From a checkpoint of a small transformer trained on Wikipedia: no biases in attention or MLP, a smear gate.
Each number is 500 + 40 x the weight over its row's rms, rounded and kept within 0 to 999. Layers, rows and columns count from 0. Numbers have three digits each. The size before them is the row's rms in percent of the matrix's.

# layer 4 MLP down (transposed), 2560x512, rms 0.0328, rows 2202-2256, columns 0-127
084:527522483489553484478509498493501430535466486588505545492513413445545506546579462512503493528461500450497443459480424462502463478536510534551521518496518458539516475587506471543544462460491518442416526499535465523434496482529587544525564495441536500489487519520477470540505504507541494567507428480505476558508491383425536602517469537563482539490491449466491516516502496443503543480510
094:532473474450475496496506409480565509476435527581526487474521565477493436459555496469455489522476531512491515481547480559509508501443439581433504489513445433489444461487484529548612502436562516475525430482558472575483536542556473550496509529549533537552557503416406495460516456459553484522520564433572496514539499500474586471493444525495505540461461467541462566516553525516546506506480
104:560529512534498498507475466473549486488458475491480508449505505522559540480524505575430588458462385463479503471507491522497506437522540500551505480517505520539466525493452492504478435532540518503545542418468498539448449488521495450528469505440511566555462528431476534509514529522536501521516527477497536532487419520494581480520498448521509572459542428529492417537527501539523587492417
106:504461552474542529535564516554489464533508469520552441506510503508493547453450521411529528504549541517497494434504463515532543519564525569520523457548537525534484533442451545512536481448550460489543527530433542482425509550487583519553530515516532460527516423476496486474535464449540473545451527531553443461475508460488495495510530519490446513576453473460493560499519535501490456493504
101:544512493476522564515503490562441532507468533493541437461412466538522582513444522521478547448507496457475467493549490525499499471504532510525541539422506532569478474512551543537472494490498503529521507515518552553500577544495521497540506488530466489458472483469459513502431531452486511458498498466478473409512433540472499553559536437483534570458493499595496496419483418494575527549501
091:521574531537444501581488538524592497458483547487487482473536513513546491497582497451464519525446500427414534482541438527466496531534509469528529490544539465511467518505571481500530489496597443522510457535481483488465476539522485535539492464534448554458503477494463476489425493502443514457457483596510525510502566534577499501407538530552478539579439441487467557472454521457520488492545
111:467492497511514517493497519547510441482523465530596509492509492524479491537471398477494528550458595487536477444529528500455573523439459559518537472533485524471561405489493452560460477520505474556489476523523467481537476484541475443459481530498432428562460562508456471476544540494484605507563471493456531463473517453486478568460545559482470534476470421495446451481515453472586545530494
096:449452579524469524519535479608572470594529509581499528552503536501444526406464441461457492531418448494513444475515480529543496523478461475536485531462497487519444548483500556464455491464507519501460533473517477496514447497615495571446488495550579508517435498476501494510511477530564553551509521512465540462539335522555511547510484527555543506474534495504517506503583475460491542493513
110:526548472436512504550537505471441535528467493505499498500502462566522519513469522440535506557428540328499498587476510549470552476511516547515476523539466539434524519464568562518534487551499532475534411547424514457486473542435544428535489503483479528466481499463543484514512511486525512525530480509530494493487536626479452487486519500507406528478509516510520529456437508512486517536550
107:514474369590553544503516410486488533514462471564461571475485467512470470525468561456516528516474617524534482428472464498479412450480562442512505553486401542501476449471473501520566544566589487533451469516534526487507554542440498572527481442528506556513481461455462499565503479448545514500548439438495556535535462516541459543545562429513541489530487476498466376466486477464532446451511
098:534462452459442496548598497545456477492533497522477428517459462517551470507523465474554580532497477449489560455518531530506495445506501555523504507495480532482507517483486558380515509482502523511464490499455464549540445432525513510457520550480472476496503458508502466487497446480451511473524499526548436544574441557582546452493558521476525527489512519552438440468476572489390586446527
112:507540552520451544551524507495495487524457502552539433575559474509549508578453477539540437479521568484489466546520552462504468527523459523505463535535477467542453495534552554521485494532491474482520521454489534465524485553511476512533514535522501493491474555554505482500498507480494469429575466552528419522430525482461532555529474523492523405494565627468485537562495500463525521424472
121:524465418587499522478556547542579500498546445599448500565477478501431514546538536527518415572499567564419525506511459503464409509426550552450508494525489474530434520497530508538504469518470504482511486443625464586416488510487576510464539511528546466524482425576449459474568471545500488517525539466506500435544549531510514509556512535522448524575482507474458449440498551490498527498584
096:499451543535433488603401509470520497541407507499469518505532557496509546516452535492461453460493444523505487468505503505479451434498611527479485484512584552491402529538414472495433485497537566483535554512436471504430549540532470515510474506460540503483528491515563525461504472511534447478530462477524494442522508491522511517491548469469539460525535532506489489488546514526514522473560
099:570490413543498483509416443560495439475564513517519519462462501485547496455514518523579462510461458542476479517536466540528639585518487456521496524463493442469473583528501432489569475433453506541468521463499485432459501508534443455418501449521533556488476548497500410435514552534507441435422429529491473459462475541564570467418482548528481502491514540511512500522417492494459502486518
107:502552552480524550510420516490496523536422493549501510448491510499497530512545468443458460640553502557535571493545535538572504516429512393457532588544554564553513535513463491494495494468502478461497498560445474569483509466462553558473509427520490494478495440503454473539442473448512580442531506545419496416573489523447455564499531473538466489503532453474519408449526452458517505460459
116:504523466483491467510522476456458497563464475487444535459539566518451549520516447546542471460466489489468493541448481476447544558526498476507525541525438510532529570512479551487474568438426527443467437476526577515506537481534458546474468500490518455479541477523465549511490502464525543478483529507417442484481527527522540491518475475501493512564502539469558513521491503520491461560466
100:485452454460514447385592568426530526538469513554535422492484452551511534470446542553484475545497480468500555566505500524536487463553493483499476511498429456449464455514466497478478516481474480552516492494530506446462520475512450556533477518473518539543538431532552507507494493455515489512499471505482451468495505524474431464473461448507505597511501511493483529439596534485574547566573
100:488480464498515449425533521516500453507514451489491509520479502475411430422514513541499511541570446526465447589495559552524540566456482470479500514408518492563478558496534600509550475546456545461518525497527439461441464498449480518498539477519494484549528426517457435538533469548486519577543443561516516483537515463505532497459570514441507603489472480480525482498578531531463513591496
101:521464497430447498483531529536481515475498553501525518485436519435473457392487474529516500495484464490496509503475437481536534555454552522444501501462516575535552492517510453549487486557555479547471452475493469557578549537451471509533532498539526467527400462494443480469421501486541551495418538519524502483432476519532524486493464516517543492537475539511459534429468491564506467526442
090:583503492454438442471458527453464502484495413477499551511539538521482431523530417478444512494504484521505520551538483481504525474470482478524485509565449502509503537505450492476565521475496519471521555487465496553535463584496417458493517515517500540463484562527456527484532539500462558526492531488441463532568504566564471497520528466479488477498541522501563497533492532519490473544498
115:501515516428503524469596495501512460502372483470581502508520468380572519474510544527538485476571421481441520520460547512485466474523480503525482550503561520561518524448463524449533577412515434532489534433465531539473467481465463479494451498533503499545528525493528524509456527511428447509545554545533449455423500538524439462507494442522440525482511431480470506557507509534571488397490
093:560472497519501515478412582500512483519422528468488467442518442578508488481443486440460522508519481443465472517456482492441487544545575531527482455529489444575505513502499478415488504532491459471550570483516572498531508483554418480427548484536482525477486521551525533501458518500526554415471479509511463501582451491442579562588543516506496497443489527479500485499493581457528552480540
105:449511447473440532547589433466378452456493593452444511493519475514411503497393562508510490538493502444511566492560503561495481427476460474512524508467498472500446543546554533536524411537526537496458490413429499543501502513478455607486545471522500487524516543491463489502512457451436512534480489445406497549499484428513457448498471459488535519463477547488505459467441485437482493494544
085:524452525465434494540502573510481489563452501535531484542485489497426496500519564480525508442472475550465503432520471535550506478520431453544456483500466497510510542498559512479445557535392494531510496519478493507460486505576478520475459525493539497449505577486473461512496578450437418537488550543506542390514519522493439523510454437487507466529501455528502464440492561559473497461524
094:480472511657490468472480504565535406501470515467459497593438525508450508494530492556536482441522488516519445491490537535506440544519549485512577459532578484485506437524490500555502492562474553477456479498480452512479523468436473486579408552503471486509451506518425528511488508582486491534516525559492536467499491527455480484524525460528460419463462501530506468518492517529536496478435
118:458429493511491477463509536507493495422453496510493474459532502558520476494488435524519499424528500565410497527529524470462508511524504527438551463579474513503487550525536430505506464495479509502458532433511599491511548480538513568504497357511515504495510499527542425472521532507544470492444464430495540519472503490532497557518484546529436461455469459500469494479545478423582560466523
092:484489477544513523545494469501470536528510524510479539580535506456536523547460542501575530441536549568512560532478492544442542528540477476490476570438525469489475475572426513414512480503479553557561610512417454521516575525514456514514503538603533531544455494480522552491439492488473536536524480529543461526514564477501540499475470501486536528534491452519443511484458463446485508544445
099:420458579504470511540421552518532584564482510473536523479504424532488445461481508501508497498524480477505474466546510447520379537552528463507500490488459463545519520516513538454502526508494534505542448489437510512476483406467501500505512582604539486470528538432538582554459512536524513511497505485480483590501447496570482430550438586510463499477434553552541505575525515505500531474537
109:476506483494525530510489481461460506536495517487519528552441476530511521490463577495555502523492527478482487527529479484508502521536470532476510473470526535536547481447504527462563511499432542501510484509506487503512542503482478450475559541492513569517502520477554494473578550502522425501561492421527509519560538573547479476520494510449532587553521556517474533365549481520550471533490
097:530448555490567475516498504559491567547547482466474508545487437570500405535505504503507504486494511443583488528476554506544521506513464568516562509503490490530452518544505485554533492434449499523506437552504511490514474526517480483495503509507520524479476507505501532546539469491455426444467487527529529487538565565493414606477493500445511483551447451497533530455469514513534416554524
100:440500546504472564543453555475467518510439513546572500514438485498553510493522392486550489480487498565450467518498542498501485496482475498473508470531446535489524481511482418478490528479521465504482546514452515495462521414481457493531482506581453584484570464485464485453430491527551494556510494527551485511474485529497492557555492573541433517479502474504496517454525477405490507506521
078:591508481493512521445479415546500387566486560602469499499511463472444479508516527477566559430511499553573467543540480547512448538467399542507478574539464550524540426532513473498513524474558594439571569514463504495494436524447443463518590515478550474490500515511481502464441486531545471534470489536484491446480568583466485482504470559483452391531484453503473599514562475475505474483523
093:364450541561503553508519535357469533564484451388477606467556455533465574513514549482515544496517552535452496491439468514514541489483500588465444519516533497540534476438520558458507478469518494458495509517440516454505520591556568539535519595490554580513500476527495564499508491514471535526510446507495471586484534478429504470537487402495561499479430553537513484548562472484421552453479
103:430453503405448514471491487550492482514466504432514513538407517503463542501507494481489491482489474575454427461494520479574531485471451471522543465506494523462530466494558533456524451485508530564461478462517522493487497481558497493510519490498476463505517406564522469501549538521469469584460527494484496534510500524477498514517625472505456488526537480522556544553531514538428500414486
128:550482419514505498497519492510483500493506449533516508427572471457469461470548472469529496548572521531528500511560433552464569521492511517566451540465532444503410555499532610528546427479465549565558496486546513465450478535520509475483484481515520462524484548557509452517476495496491572523510498488433429534501482447490533558446503518569495566500473497473549461531482509491484496454511
100:606452484417482481443501486565478504493479414530499483470537506548529507501558498413447511497452541506443478492458485507421462485481481470561511471570524510492441557541528585551469426572541542521508554478505510504512543501494528541487547479453576504467497502497532466501539433405522576500541564558533518477554459525414579552458498524471461449495450558446411415487589547512528499439524
097:451529463546494528557511402568545477450477529514541514527502485472504475493495514459423541515484489525516496473596458516422493531538544533479539506430454554499530479521482564425508531516478519511464501495582609544488524519451532458494538601520528474572509495474447437493591541528540500465428459522567569523486497501479524562570513539512498574520488459447514457582505515560545527574482
101:458426489483497487453584560441447513541564466523541558493416501512473482507530460502560461443475400518433485485444508523540546483522498569578491509468535459575464523576591462444452487515527553480504530519503485461520429528466495505520471535494488415547536449508464461543471528472586459515548445525497488458517494572467545497474425525556448548506490523526567563482539424475452432475497
105:541549510498546514483570434556462503472476475519540538483487522497531455434466571580521512435527551421505491506481515503508475588500429528529478521492490530547487453492457488522518499494465502533495512469493421528520518468497554548542519572617491512515485512516504528533477549478522427428440487484551469549491477469571578457511480434575438454573491550537567360466450486474539468544486
093:619489447531531550562529530473564510467520499497524467534462519508491525464485510500504533479572503537488486500462483475421488495464535540553486443483515495506526537438521474414554507478459541495522516536521441528505525474451438468500529439435598514470555528477490514417503646540535544512461531528491417527498456487493507482491476596509577521520518547491541483430499442551500552471478
089:582484506511430484580620564583506453499549434543573513436519405544480415511529484475506434502507439517438476429448523509506534488419443484453564464563442467512546543526468496560453512414499475513550532529472479484553476508469519519513465418508474500506389459536554487498476526525535548516517427486519478522531502574501533477431534513521502446484503519461406609566502513516489420500543
094:483504519494476539500452480488493506567512509503529485507565445532544563466481514478541464526496545502533507528538496466554421487509448598430495442554444547495530524517479472527490428560454456546470486458520481554527482515506538524497499497508477534451522501410480442509572476410504500483476455566535538513532506557478505519461526461499503457553501460469543505522478487513456440535462
100:512511480554564470568495461498488484499462464532497547457458469522526446537576532524543448532485483523530551519520460423441546500483518463510577462503479508493502495482526471519589418520493493534526503493513503470502480456432526533492512462446547538497455443520496440527478466527450483425520507540507558453471527497449546539560455558491510528500539466530477498527509518512514455553456
093:500576440497511470396600524499537569471495525602470520522527537505569515511477464521524493424456457466578570552529542474451545499517544549470480496510477513510506497459491502538479549477555498433543497516528460513510504440486486526538475510534446525489503559432561520587587589462519473450471407488464562409497514485496510519512488455465543525517492546489490579540540457541445527533491
095:428475500364484605482543476437520480361546477483517535528448540463503531493508560529531475562537495534506489474507493510590478497531569525503531478513499458520565479516432499573459497539523460567482489491422535509493556495471404495538474519558546560516498592558439500512492458466478509495508535448520518469452457504514510479478474480484491502540524510618534473501523445469535414519490
103:540494479590464495473519517502510462481491504533470535531526479489527563542528468448473448495488500516475557487541530536444468534499523484501508533485472518483552482504514518517518444450499527415511490530516535598479543520525408418452486472558486484483429517530555463487521510480533478586520514501391592547484522439548528458410537487513544517491486516468474494516449475511492508525502
102:541505483489500489434497541472466541498546504573456509469542472505497428515553476532577462431527492479484525638512591516446543440514511562500552491549478447483518478491480432496493434459461477505412481483503366475434500419519512620495459538539438518531491507458512553512521500529463557537449532520504543454536534521535457535530492458523538507496559537514465491553493430487575498548471
117:475497450645513481457586532518559475531562391620529527560507527509446548483477500452523379577484503483435540522434473538480489515460568483466493498490486550537481516492524523507506497458456452555549526495623493510474439511493501438476513462472499502515402502566473424509521525520501491458555510407481528480549539526481451554465492446457482551506512490469456494522496469469486443439596
099:570560482483478526470493512542455525510494464510533523501481496520504514525515474503490461494518431512483474509521518551504511510440514440596460485503514541428502465496518497508503455474525546495445479566508503534482448518512496510557504482493437514544542526493474501486412451530510513541530517484473495489504432486481534506529501520575433543510534491473445403426512426573548505483532
101:435436552473508443522567513563536464589417455419556494419533512506465523459534479485392509528432463453500475526503459495424536496482526465473502497519489471472492526424505548486532482458455482525501505416447479562509542507439543439548568491451428511450452480482595534597457492569537466539485460499549453484432501617451432488531439499506466438489555501502475424580493438531581524438520
098:485454440564484480484503487500448525541486525507437462552453449450510507499535488493571510470551449465456431555554534492507509563531498489495487528402518544498436454491573543506495498525578515411517476543566545506500512541532505496538483568496533484395454486531494529484473508509546440476551496525507495473538517509492548526590498457375500477454566411474527494553514454516496551530505
094:451477523533531473481446549580507458544514536487436462584450465514558500455517470543424493452481503560541494441483456481527496555510487519547450509516533477460520597451522481500490457421468582524491504545465549401504510424486519454443563507532462523541492523494527543449465556518501515488475508474509407558503575505447522480458519481554487480480490513517465426554576539552404493465453
099:548498481586501489482502403579505427474543566475512524471479436489454470532499443456453504476509541497540402488460465527463522465518510593482527580479483461495409487468414509547471391435483492509455525460517516539481508476488482493449425533499501504520521486575425494479505497530450529419501501529512494493501515433488472429450538436527445555504472450573506518525444507497571547570486
055:529514423758487425415549230382573386532574528604520512432526515511454539485515486521481526504511480415524508538504520526502514461476459495485480479520520487468465528568482463481498507518493527474517527517528487465494502498503471428503473497524497541512494494454431532467518533500497512503484498454487506452479503473455502525443452519520481511520485491518473926552472485538546507459498
# layer 4 MLP up, 2560x512, rms 0.0328, rows 2203-2256, columns 0-127
100:533459563513528554483508484489520552512560456529479434507459456457507534574523442502438473541489559547517491482531494506480551473453570597495467562466538404436495564497578510538537475507417485487462531506499434508508544511509507507505530442453489506584615490557552524492566536487453461489442491495439474525505515503473504447471477504554428535454527438549474424540463487501507516497505
096:501499501460449452546484529526397445531459568474451577492468432499486492486458506433506495548536462542548486590517547475518505547508495500526495538430492474494484511560563462493501552483440477476470501533554499456519514512441451443550476619512483457451528466534508460489505526461522444484486502470502462441471532523473474522519520600460419428571587507490520505555471466498478465553502
101:465463507493490422526506522519500453518526575527565496513494612531492510524501538479503492480513468388561468454490514481605510541425519467507519527463480504457450579439404376497500507461592504522483473561560498471419544505436476511483518471456470520467479523520473474476555551436483515485532539472531527509428576469439533492433573547432495525531476476507518405530491412524503560460528
098:488438482474543533557529507557513554456488461519525435484519508417555503526536491569425499434489531455493417495571532545471514470543548505548522449477486479519505449541563502533556512560488550550473439504488524473458530465514547504472493452549407517450567507443446555516456513460523497494486484506461445558502446582538524492476569480508479546521517454536558510466458443555562514493524
095:508516437487518547533496498461590408539471486465432443558502459623486461518488513526450481569493515464513479472504470519498604525529465530617464539544514476468449454520515505464494508477531462517544538530463498477459564553502499594547547446515468523478494500504514502497476523497462494510534502549566554580460584492583415548568546512460505547516549474514498506505459539487505549549546
104:465471575484452475472537469451469474516464447496512487456570464482504559573519505517523551499449540485498539468525563525553489466478513503509467485465577515438495499524519525569506533511516519450505484516490482512516497521520529481405502491524455439477453572569517459510470494519512576501530409483505579470485464506425527473492500526477484650528507496492471518546528479495581553521511
103:548472632589455540548539521565562449565478430533451500511500525545518486551482501547534491541484501432523458525510515531609529396484472493493534419501521469473499494492527576470493442530506468510412521514511469475475492528472522504501453504481530457454528483486565476495543522471483507535489490504474528506455524517532467508495507497538497460522549480518422478473505412494535549581470
115:511477550616537525479488499458539565465514545533463566560569440469438555500562474520538461573509548543531566451494568534422487461506530602471500488531494546435548499457475474468447564519519564479498520519457470452441427485492497539503485489485544493581511461504468550563405473495505537498550487578473563543546473494484442562469513552514483473515500478513466392442474464552557561502478
102:483507479512470534522497493514496416500530449548558487461568503536426468541539565544482501582484552472508483484415438479493499436469517386563489497537474482487513539574526478536483586475542443515514499500495467506583565520523462487466513407490509526539538565575489442515427546451507552409569454445512522508540553538476552486592530475423548541463475623476520572424509474493474458438538
103:499493527529448519492524438494491520562483521480498480517427482526458529483478500549458504548527490433523532540488420551522435491498447542543491442526508509532504483449465452404486545551512577480534475493483506522502468403519468502436509480514479560451527490510558508555535543486525502513541521560531488539485460513516521499507524506492542493413528489569422488503510534520435509508463
102:506532560556514570470491526475484566468506505539428588541535526463516547515556527533517445485558534523504413483508439474491485502523424422536511484643557470459473491494478488552504495572530407543507510457468481470488488533548512469484518521471452436534419497494495544471543526530580445510439494618560460502483458513487404599491539550469484508535483577455506538492524492478524531548427
100:499501505475461493525499486487405435494520557418447492464471522474508480541464440486500486465502542524499506550492506504491464540549541456559513493506514562471524490519519545521526484462382477466545514563517457566503532480467515499498473499479502496557507471473517382477556489527538486536523481517454497559474466539529470510493524462436504599498516491473450539469518509473539537446559
100:428470481522527479407469513507504540532475478515484519457558496520501511517463463528515550462513458438541465474530492463481497552483410550511487471513564507519461499454516500572446525464548491523519553503532512486488499460495544511468568536502458452505496528555548479540527463505525520478542503481537519602549491513435509470482496531463477445514539539514453387499448537517481464513589
106:501497502486476538497514501460491567559496436537580425449502548447509513453563439472488469477486513529581514554491521474567610514507445480416522463564597529516459491471524509436494463588464431517556506462500435469426523506467559480468535492518521453466577435495544420500501547499443482498481475501504517451522490510556574500410472556531455505480542517508445563495447437554448493568553
106:511425583533497488428495489504522405496497471513385506478624523491498485534425517522433522513483498497590493526518493498525464500485478496422524524464527474493505564502492426537582515512436467499558474456550501515529447486531560497477449478578505482462511564541442466529506496507476482467500509550512520437493490517489495528540497563483493485525527462465463458531480437516483598470473
114:505498573515483563521481548535453487539463523528520530471541503568542607561519460458466484491583411469483496462513438463524554528496468421507533549540562491491509558512504543535510544487515541494510507491449510475539464517520503462514551545464495537478463526458526484494483508529483520481469508517432498443482525526535537493605492574504523540530442521464561508506568492522539484550508
100:506442510478485498485574513492565535499486554535509525523503542558481528479474519533504472571520516479508517465563519499554503521462542556559563444432451452460473430494500496525557519443474522560577509570516511474518530472571432586562514517497501478461494434501474486471466429491488461491473483468459500538507491532474502471479518477499479504465552485578442508354477495446529483554502
089:471517496503433500472495545547484480505439547494475550436481477549491515527507541565535512561549544550482508493504480552554487620490458496462480523509502477541514557496544457496492467505522534490538496546463510492466460473522429512488480450523499475514487524540523483490510491519463498515559515523551530475495433550447460524559489512526493541486523544503561474420496572556519452522524
092:461492539518520517483464470470487466493484504443482493482500517491475537460584506506522484548576553502535517461488434507467498515483524443527484498503474488504536543591461497428462492509500543503473440554494461476581472570471439530495528514522542471487517484564481552523448497442506532458471536543529498509491485516435594515508515491474507462551527497529478538559519491517546480453519
097:474510462467457513426534569453484524489502488477462513476522505518545440477464432447455523470501477551454506481510506550452533454485526443539451433549462505484499510520444527482465461501493500442518549567461570524508436542509507458538420466561431513453548535461564545475479450501473457536481420439423478580487488511596522488535477498535551546593501500481495437508520498469500496599545
111:485519524462518504559481557426447453493508412495556501533563491444481637503514456513516415535629506543523526486579605541509504540537545518500582430480502546544466475488437484468503508430513396576533500479453563536491495454438494522490458481601452419532491506524468503509449484513481555565503588537572481517443513540542472475514508460477504540439489434509481552506520495452509516423559
096:477517522581432502536439565554484545480529560478485491514494428524501549464426514492504555481499531528550506490438548534494568483538480520495520485488488459506542467492520455497504466467531354497504582488462534498466563453507550478498532461500482557447491539549555482496436541497486543481551484431519490473512475509441544471541519564555539464493517537514455477476462517509509563578499
111:506492512608493512530466599544448433481537488497539567504462479538546536524452474505450445512446468467444539517493522516486507491542520484462600454540529508418495535522558495512502494539455480486530548485532579499501540516529527521479499506464513474571541493387513526484533472578455540536504505464419605547486562508516495557544470509517543508467510448517508463502485536520555425481475
090:501496498504475531516450503534511449501442520485486496552543491512490534555518494435524508604493535538490494465453543391492463532526461509559552444514553549508535532514453543486469525542500587437492554541442411480416525475569517595508566560531428446452520441541539541512586523403497494495500521486444464504529451496483496496447482420524491446537511513571494490524465568478557530485510
099:424426529539526575485459521488502530397507531501609507535520464503539493504515461481546483406523478515496454526540516509529470514509515494570530503490507459500445468545479480464467478555548509485520548494495475455422516364510493446485503522511512575484507517586507516512482551492585514467478473608484456511483452539470490500536486470510508498514500475463487492571523464488494465468453
107:492441491486515512488494495470490560412419478519447483528488548574433535433466536512456525447477569445521598491483483527438519543476457493547513493534497493465492544511514440474476410475513479577495521466549531468411527487537456528498544443428567535495530501573548519492479496522508441455413488507453532490480425489524532526481477512501461474506473442450528483477464453558435455467541
101:477429516512465570471521475522506517546484533482458478482571512432477519543507438527451462549523450521509463511486525455560518486567432524509472552514516480531458497485498487554560507499556593533481476537445424587465533539510506582509453460584492451527444547486531536461535472450444475431512460489510450534511445441506532517535480438466466485534490491558474526499466514484381522511487
109:448485488553481508492507486480500499532541549524483531504503552592550551434508500527533478486571521509504557523520550456502511518571528540457511538501365501504474516515477490511523482504470561394469524524466469568494485501518438480457510573515496548449463506584465482523538521522466534495546560444525508465488440532516501421463563455530435518456523489597487505430536513498505541525479
101:484473468506500497454464499491526500477492513533535610581509467485498551498556490514522479530508503484553556489540549467506512535620470472440541511557508518490518526508489549449542456513519520480479514563468464486465515474583480438498508516439562548535499513496517526526484435503557492481442517443467536533527572484528472417488468516479492498539470496421482492534468550578504494521561
099:521522531537513515451511459545511517502520503502431480475499516506457531526484464445592472413485531520498499444514496514404510510553448508519540522499563520443527482511494555517537449514497469416516551530417534525516570534483525442466568550536499511517505460548579557518521589447468548479490550515494536545454520491555528507392441524512512472518432502491480508542486486545532524539448
098:470445540528531549567455483533479502493463495518541487480445498506523519515490512532532430466498528512465472447522547471495564496455545510489445478495449522530509541516512490404519434471528479494449507554481540513473568556436512508513480555479521564549447477490492549464510469548558524537556464480538471506516409596453379470522487454505487491485525471534497469482450422509447472522474
079:480460454478523511480499542489455556507442482539503494483578581530498446542492505519529515426533568448559506553524451494546494575524574525508458527512498572522466537446549512507526514455515521426502504545557507472471520488415472498543582541445452469445527528462518503515470503493514490563483531438494501479526575497535528478493560535511549494485469480549462468496514371490480472530524
103:566427461496493536541543525520502473592455506479490473450524556490451460476511455480569502483451494560528446546426516510459578577454456496509492431491543496478591472513477489433529459514509442501502536548467461525481533549567460519452419484507539477448496448471505496483470520531561515525448533474527504513447488503537474457487541512483519498488496505656446412481419532477490438544557
099:473453541473502518522511490544467522496505563514480433533519539545458497467431526552466482453493510542482457463478562529484526513475511484521482524443538539501547446533497516453506530498454459504507499454561517496447515524534426493458536477563517431477449456488564481482516559483474426551477563527471543544591549481415505512487459449481463484489536540530535533544618553539539475440488
106:454441533480528483489536505497492456517524566451535512561442512518578531501468537476452482489444466532514556498472557426470434485496489503441485464536469592485567511505523376429421584509501452438454497510451475523521513450453503532516454555513486496466469438439482526527559512521496411518513547552561543475455508475508481507599508512454482479492488514512445493459500481554525518442486
099:507537599573458445415586451509503395611511538583483452432474567458459462503527474440490500478497491523533577513459470468564420502531471526503485522557497533459451564531544497555461425547489524491491503485495519498475438431498475504523546478540501431490487536491501447533481433455507480515532521509517441458514459491515533479513531520548450494520488530503467463511507498493496530433497
096:457522471515461552474487541428468490554550483511610491514438504521481470509490471455579513535479433452511557538501557493538493470480538498527478470519525522542553458518527590526479515555474497503563501543489471510523545469542549508525481543486490527462483507470471464537488543491492455403474503446510515518536482498472463477499517543523492482515459479510495460507438541541497526529427
101:497487497528455480515538493541448462521435462493478471498432563502526500466548476557537545517459485519538428540407539500597485551511521605494516458552498534507490489512502521460517514500537472390512444499439540461507542488468551485514524593478435465506504540448530537523537556532517494444510534533504471449445464459547502507481484486561496456515521499519548514520452373496496492458490
110:516478494450464446425550546451559552500516458575528484481479501558540521474490518547500529495543553521451488524528531511519465540479555505534503447544478559445473528542521491483463507533504525541511513506510449524467519498557549551546513489474490520515516488480532508516513505544475490387437445500565487503489483514547526509471486490531507462478463513548565460461511503498574500441576
094:425501466604482565587541470441522519490553530371490475454478572549503508514463528451507527493559529484480476482514504493447477486507605522420504468500453479480485514410501540464499472461483572485515544519509499444508462528429483423468547465491562514480485530464438449445464613542530525537443584538519384564504473551464544479576460552527488547524557536546542428527486432509502571449463
091:494509484507480538561475567532402573554553515508505522447583507476548503508482477513535464472529471545555496446593472467553541557538527517501474466455586521508516575473502503504493517430537520498519543475393515433463528511442538486504555536454481456508386497488565547469451536505475497496488554434442449483531487478418521493481518562475510561533525469541477409542494452429435431410431
096:476498490538517484607529501546528513483503558493523507486473512595511558483541534476566551505511591516532565432446459513490485521514512456532452553548519451518496521535542498473501488508568497460510558467471522550418488476477520449530564496484499502472533547437493464491514549472487545415444553475545538478567466555533516494449525539490526451515494481474535495470487455577552481522529
100:529479484479467426534532530475457524515564458494513523488551528493535432501419442429516454396505524510500444475581501401489498510478558522479494460548511534494455524546569484493469512507441505494478461551508515493498457473455438505510533522508537488523561443447522528467543476544449493497557509443497524457530479544559521444517504540402530481506516504554478511475467556542558468483555
097:482540528470510547456430507475517425539537520527542506593466488499510515612470498486565494539487509501468559527487510501516522518522514546564465530497467496553530601481489480481533568446491451536534488474497551515513503530565460498546473451582474466558535494441485467506525519523487434488435521533513463504523493538535474563448564436498536542507570528481440499439420510465562497538535
106:512521595578492506512528448495515480555634556531500554582486638523529490522409504486457462522493501471507554465450478465571478428429559435480450530542571545567503462453523475478422542494476461564476504505565511431539502471520471482476448528475547527505444512518445542504488488537442448461485549545445538461552540508456536512489504517543477480436446555514479492437478503439477415506481
103:497472516427511445461458527496471524533396492530509500552514488564481551479525477435479529487475499546409542500489536536465476492497499507528512481559504546501455577503526521444489473475542513504452532550544508514539526547540541461510465498575497497521456559499546442472544437500532473548473519510516534524519456444412479459456524477480503505419448523462465539544581498496543439444459
112:442474531524526463471485456414504527443489537558429534499499431536559441510484524509523538518431476541412480543579537418508597540486497596463547512524490456450525588506503480542550530511460556539463532502508438489425455545464572565573488540485489477553485503536483532534496468522489541521552508476539565464520547571508447479500477489508498474468447513474477522479453522482596508526463
106:475468476467493443471486455505471415501481485493447461531537462527474451488441469533540516407486419522453475459533484499488464466424455554551517550534493506539433524504430462525464514508526533576444441410553557474438456524523524480530435523464529489409504459449499508497492535472526472434504470487472579494557501479464468469533504502514508436467491522512560536514485544519374489480517
101:492474466544568525449498474480507554534477472476492551521564498532530470493518497506519481530535476481423474507541530471537503505484513569525486541479535535483473461550523485453471549558492477463460479549479522509483439525557527436512524475484415442489540513548465539465512470543401515525563636446549548523535495501499456544520456548511498452519533526528476498422567425568595389560531
103:456549506485517472399475531442441460502537495549504502418556465457467491520502449413574484532423470516461484467563474519484577445543489500541498529490472562497511514379523491454497501441411511529540482418438518526534545543512582459514502517485509497410558539505494427541504525515536527584442488488534516487443458517512517589514511516418489461476523534534512559535457481502501489472537
102:456471558506544546556454519543495492506537455551536504404547478541471449505525519511531474486512509522545475523535485468512571471542517553469461523464446515510380561576503510464495516489454482467570449481535511494464524494537547492584572525491470487580508501484429468512497553540572477451547481554480521527538448500544512526529484467526455495537540556451496516574442498555542486507557
095:477485479522498549481544509494509480456445487508506494535442524512498530427470459509482441459513502450556550485455524452522475537514469447557527507508600464502556564479502466470502492484571512529485536624492427570462525438515482417499511516529479510493520490528489519533501589520500500540521439558473463492474462524549460577533548519518496546490508483500447404551527497501453501498463
100:497452539521543555436466531487509575566501392480501500554472517543521445517429475498503453480525526508522429416491480539486492495521482558442582520453475537504460514472409511493479421463487528453510509428544534466492498572515478478520469548486519490503539539498444570523466486533467503477527477520447480579429459461411512525576505492477509537432483428544495500496517519527537464534400
059:478536366749525451390640274518522789467576523648470565473571549541484506509518508499404441535530502470571453517532546537511509520489487491457527550524495514502466541528497507481467493510540525451438471555485508481448489478490503463507518556514521521547504556506455522548482526487523540558491473450570525494478501499489513525473511505550461518525513511518539722521419497530471449477484